config = dict(
    d_model=384,
    activation='swiglu',
    attn_scale=0.125,
    init_std_qkv=0.0412,
    schedule='wsd',
)
Each number is 50 + 12 x the weight over the matrix's rms, rounded and kept within 0 to 99. Layers, rows and columns count from 0.

# layer 3 MLP gate, 768x384, rms 0.0595, rows 503-575, columns 288-383
53 57 76 54 49 60 44 43 35 61 44 49 65 58 48 23 34 30 51 63 52 42 30 64 58 38 31 62 30 34 59 67 70 62 60 52 35 40 42 56 41 71 39 63 58 42 67 54 47 54 38 68 57 40 58 37 48 52 35 50 55 21 66 58 49 42 47 56 43 47 34 58 40 70 53 49 49 47 69 43 66 25 59 54 46 43 26 61 53 54 43 37 45 30 60 51
77 38 61 45 34 34 45 50 32 60 28 39 50 31 27 51 47 28 51 54 33 51 39 67 40 54 39 48 60 51 22 62 41 46 73 74 11 52 44 52 63 55 38 78 44 44 48 56 48 53 66 42 30 14 28 54 53 44 40 53 43 57 63 45 46 35 50 74 74 41 47 50 62 42 47 41 46 49 76 32 72 41 57 57 62 39 61 42 54 55 57 41 51 72 56 45
55 39 62 15 44 42 60 43 58 39 52 33 40 32 45 74 51 50 52 55 71 40 53 48 18 43 64 59 22 54 47 53 57 35 44 56 58 59 72 56 40 58 50 63 48 61 49 50 64 77 30 61 46 47 51 63 64 55 67 38 49 54 84 43 73 42 42 55 57 44 40 50 49 63 62 41 47 49 45 63 26 61 63 43 09 47 67 56 40 36 50 55 71 44 41 44
44 51 60 38 60 39 35 51 64 69 49 53 34 34 32 70 52 68 55 43 54 49 50 35 50 65 39 51 45 34 37 48 74 35 46 46 47 53 44 40 68 43 64 50 58 51 51 43 52 41 38 60 45 54 56 43 49 43 38 35 50 52 72 53 41 55 53 58 64 54 50 47 48 39 53 64 33 44 51 74 60 45 37 49 36 42 36 61 42 39 61 53 62 49 36 33
49 43 47 39 59 61 70 46 64 46 53 35 42 60 33 42 58 52 38 55 61 55 54 65 50 51 38 40 56 65 46 47 33 44 45 39 42 64 29 56 38 29 66 31 56 33 44 73 37 63 23 53 61 30 74 51 46 48 71 27 43 46 56 41 49 51 50 68 20 46 65 47 56 45 42 53 41 72 19 63 58 49 65 69 57 42 59 44 33 51 62 41 32 52 40 64
45 45 69 45 33 49 37 64 55 51 45 60 65 67 33 38 57 49 41 50 38 52 45 79 60 29 38 41 43 55 55 44 48 57 46 13 30 59 54 57 59 48 29 60 68 68 52 46 46 23 53 45 49 55 52 32 45 57 53 52 41 37 55 46 39 38 62 36 66 49 21 54 63 65 43 54 49 40 65 64 74 53 45 57 78 40 77 43 63 54 59 55 48 32 29 48
39 28 48 68 42 42 46 61 43 32 52 56 48 53 23 62 59 41 35 64 39 60 40 48 45 41 48 64 45 37 40 86 64 62 34 64 42 32 42 45 71 32 58 51 62 36 28 59 51 62 50 56 73 37 44 64 63 70 73 31 44 38 47 59 53 77 31 57 39 82 44 59 32 42 57 69 34 53 55 68 71 25 62 51 34 47 56 48 51 55 52 23 65 37 62 29
65 38 56 25 56 34 61 48 48 48 45 28 43 48 55 55 45 45 45 41 50 47 58 54 61 57 46 46 37 53 59 51 49 52 55 29 61 63 27 33 39 48 32 37 64 63 52 54 45 47 61 51 39 39 60 44 48 45 31 59 62 38 64 65 53 20 54 46 47 47 62 50 52 57 63 41 25 27 42 44 53 47 53 42 68 45 66 64 48 46 30 78 35 50 72 47
36 35 68 32 41 53 57 59 65 41 47 74 64 56 61 54 45 46 38 68 24 30 53 71 35 46 49 63 34 71 28 71 41 52 56 50 41 48 39 35 62 42 38 74 74 45 37 47 51 43 54 59 39 38 23 37 48 46 53 48 49 42 44 48 46 49 46 47 59 31 42 65 72 45 68 51 53 65 61 51 74 63 59 59 51 37 62 58 51 22 57 52 60 46 32 31
44 53 48 52 38 46 71 53 28 43 73 47 40 59 34 44 43 57 36 71 43 55 54 52 30 59 35 31 33 47 38 46 50 49 82 49 32 42 50 61 47 25 54 68 34 42 34 56 55 70 58 58 37 38 52 62 50 51 44 37 37 76 63 93 63 35 38 57 41 49 54 61 30 38 76 54 20 39 44 61 47 64 43 61 79 54 63 44 27 48 52 56 42 33 62 70
48 64 65 37 64 39 74 39 31 34 38 61 68 69 49 51 51 53 52 40 66 55 62 39 49 44 55 24 49 75 57 52 43 49 34 48 29 71 47 55 41 23 59 47 69 46 45 47 41 40 53 54 39 56 51 54 49 56 61 43 54 49 34 37 51 64 50 52 45 53 39 50 34 60 34 54 56 28 47 45 55 43 55 78 65 70 39 42 41 35 35 48 53 54 49 23
47 49 40 43 54 47 55 49 51 64 60 53 57 47 71 43 43 46 57 55 65 57 48 52 48 51 44 54 57 60 25 56 46 36 53 61 52 42 49 56 47 45 41 36 47 53 53 64 37 38 59 44 31 44 54 43 48 53 41 46 34 48 41 51 36 41 51 51 56 44 29 33 66 52 66 30 50 49 58 51 59 51 57 66 67 53 69 61 45 45 36 50 46 64 48 60
57 59 66 46 46 39 65 33 36 38 38 53 25 39 45 39 29 44 39 50 48 60 47 58 67 50 53 62 53 68 65 66 41 55 34 60 42 39 56 49 38 57 46 52 49 31 65 43 36 56 55 75 68 30 38 61 62 49 70 54 25 55 89 49 44 50 34 48 37 66 53 60 36 55 57 34 54 52 63 60 37 38 47 72 52 56 57 55 36 50 67 50 45 36 35 46
66 59 48 41 50 42 70 48 46 40 34 34 57 35 52 59 53 44 38 41 32 51 43 66 34 39 47 66 35 76 60 56 61 41 32 70 53 47 61 43 66 70 59 53 55 47 45 45 44 41 53 35 50 35 41 45 60 40 47 49 48 14 51 48 47 54 44 50 62 54 50 45 52 57 51 51 58 50 66 63 69 41 68 41 36 32 51 60 51 68 44 27 65 50 54 27
39 53 57 52 54 33 49 39 56 62 42 59 56 48 54 62 41 48 64 70 51 43 62 45 69 46 43 59 41 55 34 62 34 62 56 48 32 61 45 55 71 63 29 68 59 59 50 63 44 43 40 58 46 45 34 60 46 55 47 26 54 49 34 33 49 49 50 51 50 42 40 68 39 56 64 32 45 48 45 47 59 48 52 44 70 47 43 64 42 54 44 43 63 63 56 21
60 54 38 54 45 45 56 56 65 41 47 28 65 35 68 70 60 42 50 68 42 59 61 44 25 49 63 51 31 60 47 70 41 42 63 66 34 60 56 64 36 47 39 64 57 42 52 45 51 40 46 37 21 49 67 44 49 49 53 43 48 36 63 35 46 53 52 60 64 53 73 33 39 56 59 50 50 53 30 51 55 27 59 46 56 51 46 52 49 55 50 54 36 44 52 58
54 58 54 55 45 51 62 64 42 46 41 66 63 41 57 65 59 61 62 56 58 49 44 33 60 42 70 41 60 67 52 62 65 52 50 75 56 60 53 45 52 45 61 44 45 27 51 42 54 47 58 50 58 52 44 46 51 63 45 26 48 32 49 57 51 44 27 53 35 66 44 49 55 56 49 43 40 65 46 49 50 41 37 53 45 41 41 49 44 46 48 41 53 54 56 49
57 56 25 45 37 53 52 48 47 42 49 49 62 59 75 55 65 49 46 56 65 46 69 28 42 29 63 23 35 50 36 52 44 61 53 51 44 70 40 24 38 62 39 51 62 66 68 67 55 34 46 61 40 42 45 65 73 79 59 32 38 45 71 23 51 40 37 57 51 50 63 34 40 52 49 36 38 41 59 49 66 24 56 29 54 46 47 68 29 70 47 67 23 35 44 41
26 74 54 41 53 51 47 52 48 38 55 69 57 35 42 44 64 50 47 62 46 53 48 68 44 57 73 25 74 53 46 71 44 56 42 45 28 45 51 42 50 53 53 53 73 51 61 56 68 57 07 61 27 63 46 53 63 57 32 44 53 54 49 51 49 55 53 46 35 49 69 57 49 38 24 66 27 39 32 36 53 66 55 54 49 41 48 51 71 36 79 56 38 29 32 39
48 51 63 61 44 50 57 45 47 44 46 47 33 71 47 56 63 74 57 40 54 37 60 57 41 49 49 47 49 59 50 55 53 66 49 52 63 55 39 50 66 52 48 61 46 45 58 46 54 52 50 57 50 65 54 61 45 55 52 45 48 34 41 51 31 45 42 62 61 56 56 30 43 44 51 70 58 53 41 49 49 47 47 37 40 66 51 65 62 35 56 47 59 32 48 50
56 65 54 28 53 47 62 85 48 61 60 53 61 53 68 31 61 55 64 52 47 40 77 65 33 69 63 39 79 35 59 44 42 60 53 55 41 41 63 32 49 48 41 44 34 47 42 49 53 60 30 61 39 52 35 37 80 41 43 43 51 55 62 62 73 50 42 62 32 35 33 53 35 59 38 44 66 47 47 51 46 45 40 66 51 45 51 33 37 20 47 53 45 63 70 22
59 39 73 56 48 73 44 36 44 60 59 35 58 53 32 50 31 56 59 60 58 38 52 66 53 48 63 46 45 34 34 58 45 40 46 51 31 56 61 51 57 48 69 42 51 47 60 59 42 42 62 69 49 53 47 62 55 48 39 43 55 37 67 57 46 35 47 65 63 35 56 53 50 37 33 33 65 47 41 34 60 49 61 46 61 61 71 65 48 58 27 48 67 43 39 34
66 56 47 43 80 48 68 45 46 28 37 72 41 49 42 44 52 44 48 75 53 34 29 54 55 34 54 33 52 44 47 55 60 47 36 40 23 60 49 42 55 56 38 51 63 49 30 30 63 53 21 38 52 48 37 53 38 50 34 62 37 42 66 41 62 49 48 57 39 61 29 63 48 60 53 27 70 33 39 55 50 35 48 40 47 46 72 38 47 50 54 39 53 46 54 34
49 76 76 49 46 32 46 48 56 51 26 63 55 66 60 41 59 31 40 67 63 51 64 55 59 50 47 29 43 64 58 52 22 34 40 46 56 62 32 52 52 54 42 47 59 62 85 63 24 53 44 81 38 51 64 46 46 49 58 47 61 59 44 44 50 55 58 47 40 33 52 51 58 39 42 47 39 46 33 44 46 66 49 55 37 44 57 62 59 49 62 70 40 26 31 75
62 38 38 50 44 62 49 43 43 35 28 66 57 61 39 40 47 59 63 42 76 40 62 80 63 72 62 45 65 52 49 57 52 42 52 55 70 63 41 31 68 21 63 63 44 23 50 49 48 49 49 40 47 44 41 56 57 58 42 46 47 38 57 38 48 60 51 45 56 48 36 30 28 68 51 42 53 51 29 30 59 28 31 53 33 34 35 55 38 73 62 55 47 32 55 47
30 63 49 48 45 36 73 66 49 44 54 49 48 48 57 40 48 46 42 49 45 44 56 68 53 81 62 37 48 41 46 36 48 70 44 46 50 40 55 70 52 61 37 53 49 44 62 46 59 53 67 62 62 55 46 42 34 58 31 50 39 37 71 82 65 44 55 42 42 62 53 36 32 50 36 62 45 41 39 48 49 79 63 28 66 46 51 68 41 49 57 67 41 39 63 31
50 44 58 43 46 34 73 60 62 40 54 47 37 38 65 42 69 75 44 39 64 25 49 54 34 44 50 68 34 49 42 66 52 34 40 46 38 48 43 29 46 25 86 39 33 47 79 60 46 28 47 62 37 57 47 33 43 62 45 56 24 38 52 57 44 44 44 43 70 46 38 55 43 35 71 46 69 49 55 66 59 51 56 54 58 38 48 47 18 62 53 40 50 65 30 46
75 44 53 51 73 48 31 53 81 29 62 49 64 64 72 43 50 48 11 32 46 40 42 63 56 61 49 48 52 26 63 53 31 23 48 47 31 49 62 38 61 57 42 68 62 65 50 18 68 45 22 58 47 56 58 26 57 41 30 66 45 55 55 42 59 66 63 59 58 43 59 57 51 47 53 62 58 48 48 56 40 39 57 46 60 49 54 45 54 55 53 40 29 54 45 52
79 65 65 46 52 31 47 62 43 33 36 50 35 46 49 56 49 65 53 51 61 59 49 18 55 39 76 43 67 57 37 31 46 36 30 39 53 65 38 64 51 67 60 58 47 50 59 44 47 71 40 51 33 50 38 49 57 39 47 42 44 52 40 18 65 60 63 74 55 29 57 44 60 44 58 45 37 67 47 29 66 69 52 51 68 54 70 53 44 62 60 47 59 57 32 56
68 44 66 54 57 38 27 54 70 34 58 53 71 40 45 47 45 46 57 45 55 34 49 56 57 64 46 43 48 77 52 42 49 30 40 56 42 39 60 39 45 53 54 48 42 44 64 52 55 47 50 51 41 46 40 53 55 42 42 55 54 36 64 28 53 76 62 32 65 48 54 33 43 57 49 58 48 41 50 62 54 35 34 95 45 55 26 48 58 31 31 50 45 55 61 44
44 33 48 43 45 64 42 67 59 56 43 37 47 40 48 40 38 43 54 39 60 46 38 65 63 54 36 51 45 28 43 52 64 48 57 60 42 47 62 50 54 42 63 35 79 47 49 64 62 50 41 62 34 32 54 45 54 63 46 48 59 56 41 64 38 63 74 51 53 48 57 64 62 41 33 44 78 46 55 29 61 58 37 78 35 56 43 65 43 42 39 33 23 52 47 68
59 66 37 58 48 48 47 41 60 44 49 62 56 61 59 42 64 53 43 56 58 46 46 65 47 46 51 52 37 34 38 66 33 52 51 55 32 19 61 41 55 28 42 81 29 42 52 68 38 42 56 56 48 28 39 68 68 47 68 40 56 70 62 58 63 81 49 60 48 68 53 44 51 55 50 77 54 67 49 54 71 49 44 47 55 33 26 34 59 55 50 43 44 39 46 33
42 45 66 47 34 58 38 60 46 46 43 50 46 45 38 55 39 49 62 45 28 32 62 59 52 43 62 46 50 55 31 57 76 55 52 54 55 59 69 40 54 51 42 36 51 57 67 38 67 41 54 47 31 53 61 34 57 47 27 50 38 31 50 54 44 60 43 35 45 65 57 51 46 38 38 42 35 40 71 62 53 64 65 50 55 27 47 48 59 52 39 47 54 44 61 36
57 41 41 33 37 47 65 54 58 45 35 25 63 45 64 57 57 42 24 47 56 62 43 49 45 42 57 65 57 61 61 35 48 27 45 39 52 52 77 28 29 36 53 55 68 53 61 68 64 65 60 70 44 32 54 39 49 58 52 64 65 35 60 32 72 50 46 30 47 45 48 33 73 60 20 36 53 49 48 51 52 48 67 62 65 48 50 55 30 64 49 37 30 42 60 53
40 56 29 61 31 39 46 46 56 43 46 58 64 42 57 57 40 43 46 58 41 61 66 67 40 32 40 41 25 52 48 38 30 38 61 35 34 56 54 53 48 53 65 62 54 62 68 57 48 40 34 63 51 58 51 49 54 66 55 54 35 60 56 38 53 55 39 57 54 45 51 61 23 36 37 40 41 30 51 56 58 29 62 22 61 48 48 57 53 43 41 36 47 56 51 36
25 18 68 74 50 42 46 60 60 42 56 56 68 43 53 41 72 37 30 70 26 67 52 44 42 37 61 55 59 53 51 60 45 52 53 50 42 54 45 36 46 32 25 58 76 56 54 42 51 52 31 56 24 58 85 57 40 47 44 38 70 31 27 31 48 46 51 58 44 75 59 60 48 66 39 58 35 41 38 39 61 56 69 53 58 54 52 70 54 45 58 56 31 59 41 58
59 31 55 44 43 24 71 41 51 49 48 49 46 26 71 37 53 41 44 73 38 35 49 39 56 53 59 41 50 70 32 56 58 62 27 54 56 58 44 58 31 43 46 51 59 51 42 48 61 59 56 32 50 64 48 61 53 30 43 46 63 71 55 61 58 58 57 40 43 56 62 38 48 51 60 56 50 56 48 60 52 47 44 59 61 42 61 49 45 44 61 68 35 46 39 56
55 38 41 32 64 22 60 54 73 40 51 26 44 55 53 40 55 36 13 36 44 57 57 42 41 53 43 48 50 36 48 38 51 40 53 37 58 33 37 53 64 54 53 49 47 38 42 56 48 40 29 42 52 39 54 43 54 60 44 52 34 31 54 54 64 70 60 43 51 41 56 57 37 55 29 60 70 46 28 54 54 55 54 51 54 25 40 68 49 68 40 48 44 31 41 60
41 60 80 50 29 48 65 51 34 28 48 27 38 42 55 31 57 40 77 54 70 59 51 32 55 69 48 42 44 65 37 60 20 49 45 44 54 47 26 84 37 71 43 60 51 50 52 68 60 43 43 71 45 37 31 36 40 34 39 39 72 60 40 55 49 54 64 67 43 43 42 59 59 26 68 49 42 65 55 51 54 55 62 60 52 41 67 51 46 55 46 45 75 63 30 49
44 27 34 40 46 49 25 59 54 40 33 38 58 44 49 35 32 41 39 48 38 60 47 50 54 61 51 48 55 65 24 42 64 37 44 31 61 56 46 65 45 56 44 51 56 47 42 65 67 53 64 57 39 63 41 81 47 46 50 39 35 45 65 67 56 56 22 45 49 65 34 27 66 36 45 39 54 31 46 44 48 63 58 44 81 32 47 28 46 33 65 53 42 30 60 40
38 32 47 47 64 37 24 42 60 40 41 48 56 59 53 50 61 63 33 55 40 51 71 35 46 55 57 41 73 50 56 51 51 57 45 48 54 49 30 45 58 64 71 48 45 59 59 40 53 44 61 63 34 46 66 59 43 45 36 65 41 59 59 70 41 58 62 46 48 35 54 46 37 50 47 56 56 43 65 35 59 63 67 49 54 49 54 66 56 52 58 67 51 47 52 51
43 55 63 46 51 39 42 55 51 55 46 66 54 42 47 38 55 56 43 51 36 72 59 51 37 51 59 47 60 44 54 53 58 51 48 54 53 48 52 58 21 53 52 49 37 32 30 49 46 39 52 43 42 47 37 32 50 55 40 15 62 52 43 51 39 65 53 64 27 38 54 40 27 31 28 51 51 41 48 41 47 46 26 68 52 39 67 37 50 67 36 72 49 30 58 52
50 30 48 42 50 51 55 62 56 47 40 41 54 53 56 53 33 56 45 43 37 34 57 44 68 57 38 72 68 39 33 45 43 46 30 40 36 58 45 52 52 55 26 40 49 61 65 41 71 34 41 37 38 55 43 40 49 41 60 71 49 57 55 54 52 68 62 57 63 68 39 57 49 44 43 30 42 54 50 61 61 68 47 71 45 60 53 55 41 56 50 60 48 56 53 45
68 40 58 38 74 37 70 34 60 50 51 61 34 42 70 30 49 39 56 67 50 33 57 28 46 46 40 51 57 56 55 37 60 62 44 48 15 55 60 40 56 43 30 51 59 76 56 41 53 36 69 64 26 52 55 55 53 63 42 43 49 36 48 32 48 64 48 48 41 32 47 51 60 74 50 40 37 55 58 61 36 50 73 49 51 48 82 48 43 65 61 63 41 41 43 34
49 52 50 50 52 34 54 34 41 28 59 19 61 67 54 63 44 49 36 47 47 70 29 64 31 38 52 59 38 61 57 38 48 47 70 37 49 28 64 61 56 67 46 67 53 61 69 42 43 37 48 43 46 62 44 21 32 45 54 64 35 61 52 65 73 28 49 43 42 45 66 28 38 50 52 59 67 40 71 44 54 32 68 52 42 61 64 50 38 40 48 61 44 47 69 52
53 76 56 52 54 45 42 63 72 42 54 58 45 71 59 54 45 50 64 61 34 26 56 36 38 63 58 55 31 69 62 59 42 42 36 66 57 65 52 65 55 60 56 63 58 42 64 50 36 35 51 51 53 50 16 63 71 58 45 44 24 47 57 40 47 48 58 73 41 25 42 31 29 39 43 55 58 43 47 31 57 37 46 31 47 60 63 32 37 58 53 45 43 38 59 53
66 51 55 50 63 41 68 39 47 27 61 42 56 46 50 64 53 40 42 57 59 32 38 46 40 71 49 48 34 74 47 51 52 53 44 42 35 39 63 43 51 51 53 38 43 56 39 46 74 49 40 37 60 58 43 61 55 65 48 21 35 57 53 65 54 45 31 47 45 66 45 35 52 49 49 64 47 60 42 53 63 51 42 59 59 29 55 37 45 52 68 30 66 59 53 33
55 39 50 32 43 49 52 34 46 45 39 41 37 73 47 52 48 48 60 44 64 82 36 40 48 34 53 46 77 56 46 64 37 71 47 49 52 42 38 28 31 53 66 48 47 45 56 63 46 36 49 76 56 48 74 44 33 39 60 73 67 35 49 44 61 46 37 64 55 54 58 73 57 60 51 41 31 49 51 44 57 50 40 51 70 44 53 71 48 75 65 41 56 62 48 67
60 58 53 58 58 73 46 53 59 38 30 33 43 30 70 36 44 40 36 60 41 33 58 45 51 57 71 46 70 37 41 45 03 64 61 37 26 34 55 67 51 39 36 64 60 48 46 56 68 61 46 43 45 50 33 46 78 67 16 31 51 70 50 56 70 47 49 61 53 52 40 52 65 44 45 58 50 52 54 41 49 36 52 42 64 47 68 73 56 46 40 45 68 36 45 22
67 52 53 52 36 58 39 54 26 38 51 37 70 68 38 40 45 54 43 42 52 50 49 52 49 55 57 52 44 55 52 40 19 48 43 19 42 77 53 68 51 43 50 62 42 60 51 56 41 33 63 35 67 72 54 59 48 53 63 63 51 41 65 62 43 58 63 58 58 44 59 47 64 43 59 67 30 55 58 34 49 39 34 60 17 53 64 57 49 63 57 44 53 40 72 50
63 60 69 51 41 50 58 55 37 34 70 43 42 58 48 51 59 43 35 70 50 41 52 42 48 65 54 40 57 58 57 65 54 32 34 45 46 53 57 56 45 40 79 58 37 51 42 27 57 44 47 39 53 50 66 73 56 58 47 62 59 38 44 63 47 68 46 39 46 54 36 73 55 50 48 79 50 33 51 53 68 43 52 63 42 32 57 33 46 50 56 50 56 51 44 75
58 43 44 64 71 61 48 42 55 29 56 49 61 52 52 50 60 50 41 41 65 16 60 76 55 40 65 48 46 54 31 39 71 51 47 48 45 40 40 48 53 64 59 64 57 59 58 53 63 50 55 73 46 33 37 52 45 51 33 40 70 64 55 55 58 55 71 68 42 41 55 44 39 50 52 49 51 62 60 52 77 26 38 51 33 56 32 54 44 55 54 52 61 28 45 53
42 22 51 56 53 55 39 43 42 42 46 67 53 39 51 43 35 35 35 54 40 25 52 46 44 27 23 44 54 54 48 54 63 51 78 41 37 55 51 37 39 65 49 54 54 64 47 47 59 54 49 30 42 28 42 65 37 46 54 64 47 60 44 53 61 49 60 56 46 49 54 50 55 55 37 78 33 56 62 66 63 52 50 50 49 43 58 29 39 51 48 61 44 50 69 24
70 57 67 40 64 22 58 34 45 35 63 41 50 51 52 33 56 44 45 54 32 34 42 40 45 56 45 21 45 75 29 50 74 40 30 30 60 53 36 61 57 61 64 78 56 69 61 48 59 56 39 46 38 59 56 58 64 43 59 56 44 45 49 62 47 55 54 63 57 63 55 50 23 50 52 48 54 41 44 73 58 52 48 45 66 57 24 38 37 41 76 52 52 53 52 59
37 61 58 53 40 51 48 40 62 19 63 42 75 45 66 50 55 63 25 67 50 48 50 59 32 56 52 50 49 41 43 33 37 49 51 37 49 67 63 59 64 43 41 37 44 64 34 53 51 62 61 61 69 55 65 56 69 49 57 46 53 16 71 61 50 50 46 49 56 65 64 37 63 55 38 53 56 63 43 67 69 26 64 30 43 53 52 45 45 63 44 41 44 54 54 49
43 59 49 40 36 46 44 51 62 61 57 47 57 44 33 61 40 65 50 39 59 69 54 54 51 53 55 43 41 53 45 65 49 36 43 18 45 39 50 69 62 52 35 60 67 53 64 29 61 59 45 56 57 56 40 42 39 50 41 44 60 59 58 61 56 46 64 62 49 44 78 53 49 45 47 51 35 59 69 51 33 48 54 55 53 58 61 41 48 63 53 46 40 54 54 60
47 62 49 27 55 52 43 63 39 61 20 50 39 29 25 40 46 53 21 65 57 35 50 72 26 45 64 24 49 40 31 61 44 55 38 57 47 68 56 34 38 32 52 55 64 40 41 53 51 54 29 53 36 64 62 51 42 54 35 44 54 66 62 50 51 53 42 79 55 75 57 42 56 43 56 57 34 36 48 56 70 46 47 33 45 30 54 58 61 44 79 43 57 42 35 21
44 56 33 43 67 47 57 48 49 47 22 48 49 69 57 48 57 34 37 71 48 48 37 64 80 33 43 37 22 59 46 50 64 75 34 48 22 50 43 64 55 39 58 85 61 55 35 40 42 63 21 48 54 46 60 62 42 78 56 53 38 33 54 51 65 54 49 56 77 61 54 60 43 37 56 52 56 32 49 46 36 40 38 43 61 31 57 31 67 60 78 44 62 36 52 35
50 36 50 61 62 53 32 42 23 41 35 39 64 52 66 38 62 53 28 82 35 50 57 57 67 30 43 50 34 50 45 51 75 56 67 38 48 43 59 49 59 48 43 64 62 49 46 49 29 43 44 51 63 56 66 33 32 46 50 50 55 34 44 45 70 72 61 48 50 35 63 42 41 44 14 51 53 22 57 44 80 59 40 52 54 65 58 55 66 71 82 69 40 30 50 57
57 32 38 35 47 50 52 54 45 39 37 28 53 52 66 53 48 55 43 47 69 36 39 71 34 45 82 54 28 43 62 61 56 50 49 67 55 50 55 38 62 45 65 59 64 47 46 41 40 56 25 52 62 32 64 64 57 68 86 30 46 44 79 50 58 51 50 54 44 36 23 42 56 59 57 66 46 40 43 65 73 61 41 47 48 26 35 38 35 54 49 35 43 58 59 63
37 37 59 51 46 33 50 69 65 20 63 51 71 38 26 36 40 55 56 49 48 52 16 71 34 60 35 50 56 70 45 56 26 60 65 34 54 60 50 51 53 33 38 68 76 69 49 54 54 25 41 71 42 69 75 33 47 61 51 61 41 31 47 41 55 50 42 62 63 36 39 42 65 29 72 30 36 46 50 35 62 44 47 65 40 49 51 45 43 66 63 38 45 27 46 49
55 41 54 10 48 35 69 44 53 52 46 46 40 66 48 26 57 63 35 54 37 66 60 62 54 57 52 48 53 28 24 67 34 51 47 62 42 73 42 35 68 66 44 56 43 57 50 52 41 49 60 54 56 46 47 64 62 56 39 32 36 44 87 46 49 76 56 61 65 47 42 52 55 69 74 68 63 34 41 65 28 38 39 45 52 48 77 60 32 44 76 48 49 61 84 35
58 41 67 57 53 56 43 34 46 29 55 44 47 38 46 51 41 43 55 40 51 42 49 50 64 55 69 40 62 33 45 53 52 57 53 38 59 63 57 62 51 29 60 49 58 46 61 54 42 40 47 62 55 53 65 42 41 58 43 57 39 38 65 60 62 47 52 54 50 61 53 52 53 39 40 58 43 53 66 34 58 38 68 59 28 60 51 44 58 51 59 53 45 53 44 44
38 51 62 55 65 49 50 47 43 52 47 62 44 59 50 70 61 47 44 56 50 43 66 47 62 36 58 48 31 56 48 54 49 41 48 35 57 52 56 43 51 45 27 54 63 48 48 50 65 49 51 56 55 51 69 36 52 43 48 46 49 64 45 49 41 55 55 35 49 27 60 43 60 63 43 61 36 45 39 59 49 42 36 65 54 31 49 54 75 44 47 49 51 39 61 56
44 53 36 47 51 46 48 40 48 48 45 68 51 47 40 39 25 57 43 57 63 33 64 50 64 59 76 34 64 50 38 69 37 51 49 48 30 35 51 41 49 48 35 30 43 70 54 56 57 43 57 55 21 33 24 68 71 53 53 50 64 53 48 64 39 32 58 53 48 56 46 32 58 57 37 66 42 30 47 49 40 38 47 68 54 37 57 34 42 60 53 66 49 44 44 40
60 54 59 34 59 43 41 49 60 43 33 51 63 54 59 59 44 59 55 43 43 27 47 55 51 47 35 58 51 65 57 48 46 37 37 52 57 68 41 52 48 58 55 51 57 40 79 52 61 50 45 43 44 62 48 45 54 36 38 48 55 45 54 43 51 48 57 65 38 43 54 38 55 47 50 37 44 57 55 40 53 38 45 57 51 39 39 47 61 45 52 55 67 43 59 55
54 50 40 53 68 45 35 22 59 50 61 45 40 51 74 74 61 39 51 48 55 40 45 59 62 79 58 63 54 25 41 33 30 28 44 46 41 61 54 71 59 42 58 52 72 57 58 41 41 42 49 59 46 43 45 50 29 53 40 53 68 49 44 42 45 52 68 42 51 28 34 48 62 41 38 56 39 66 56 46 61 46 53 52 66 63 57 66 36 48 73 45 48 44 62 47
40 62 74 63 34 52 50 61 46 55 43 70 71 57 47 52 41 48 64 65 68 59 31 73 38 67 37 50 57 36 43 76 56 51 45 73 34 66 56 49 38 36 35 52 32 40 60 69 55 10 46 64 47 48 34 53 39 72 72 39 67 47 44 48 40 54 41 37 71 47 38 35 62 56 62 54 38 48 51 47 50 48 56 49 52 47 66 51 49 35 46 53 46 36 76 56
44 52 61 55 54 47 46 56 61 49 61 39 37 58 50 46 47 33 46 35 30 38 57 60 55 48 72 56 64 42 51 36 47 45 23 58 41 23 62 33 58 34 25 47 64 50 35 52 52 39 43 47 67 36 68 52 60 58 54 59 65 30 37 45 53 82 31 39 50 60 51 50 62 57 46 57 57 40 47 57 62 37 61 52 38 57 57 23 42 49 38 47 49 45 51 53
51 42 68 52 83 46 52 34 50 53 45 45 61 66 50 44 54 37 35 58 44 53 52 54 53 50 48 41 33 57 41 52 36 33 77 51 62 47 40 56 56 44 11 40 64 51 41 69 54 54 43 38 40 47 56 50 61 52 35 51 34 36 54 47 40 70 38 63 46 74 54 53 42 70 61 48 53 46 46 52 68 26 60 57 51 67 53 38 59 35 47 47 53 56 44 46
49 55 48 45 52 45 49 68 26 39 54 44 37 59 40 64 50 41 65 64 41 43 50 79 43 63 41 61 36 60 39 63 34 60 62 53 62 51 20 37 47 56 58 74 53 57 67 56 24 35 33 62 75 37 67 41 58 30 43 42 52 60 49 67 44 54 67 52 48 54 64 57 43 72 44 59 66 49 55 47 65 26 34 65 59 68 54 52 48 53 49 63 51 45 65 48
59 34 41 41 49 38 33 69 45 41 56 47 70 35 63 39 60 48 41 74 36 27 47 53 53 61 51 43 37 60 61 41 69 58 54 57 49 59 57 32 52 42 60 48 62 45 47 63 53 53 60 48 46 50 59 54 61 39 57 50 60 36 40 66 45 51 35 49 46 70 48 23 54 65 72 63 58 28 42 37 47 50 44 55 48 37 50 41 23 66 51 52 52 63 48 35
53 50 75 47 40 48 76 62 52 51 43 40 50 51 58 41 40 56 34 42 69 39 52 81 67 56 66 49 47 52 50 51 55 43 40 59 41 68 52 49 52 54 36 64 53 35 75 61 42 49 78 55 51 34 54 49 44 51 33 42 79 36 66 56 51 40 54 59 58 62 51 54 54 52 71 51 36 65 67 20 65 60 53 42 38 42 59 64 35 60 62 46 42 39 56 44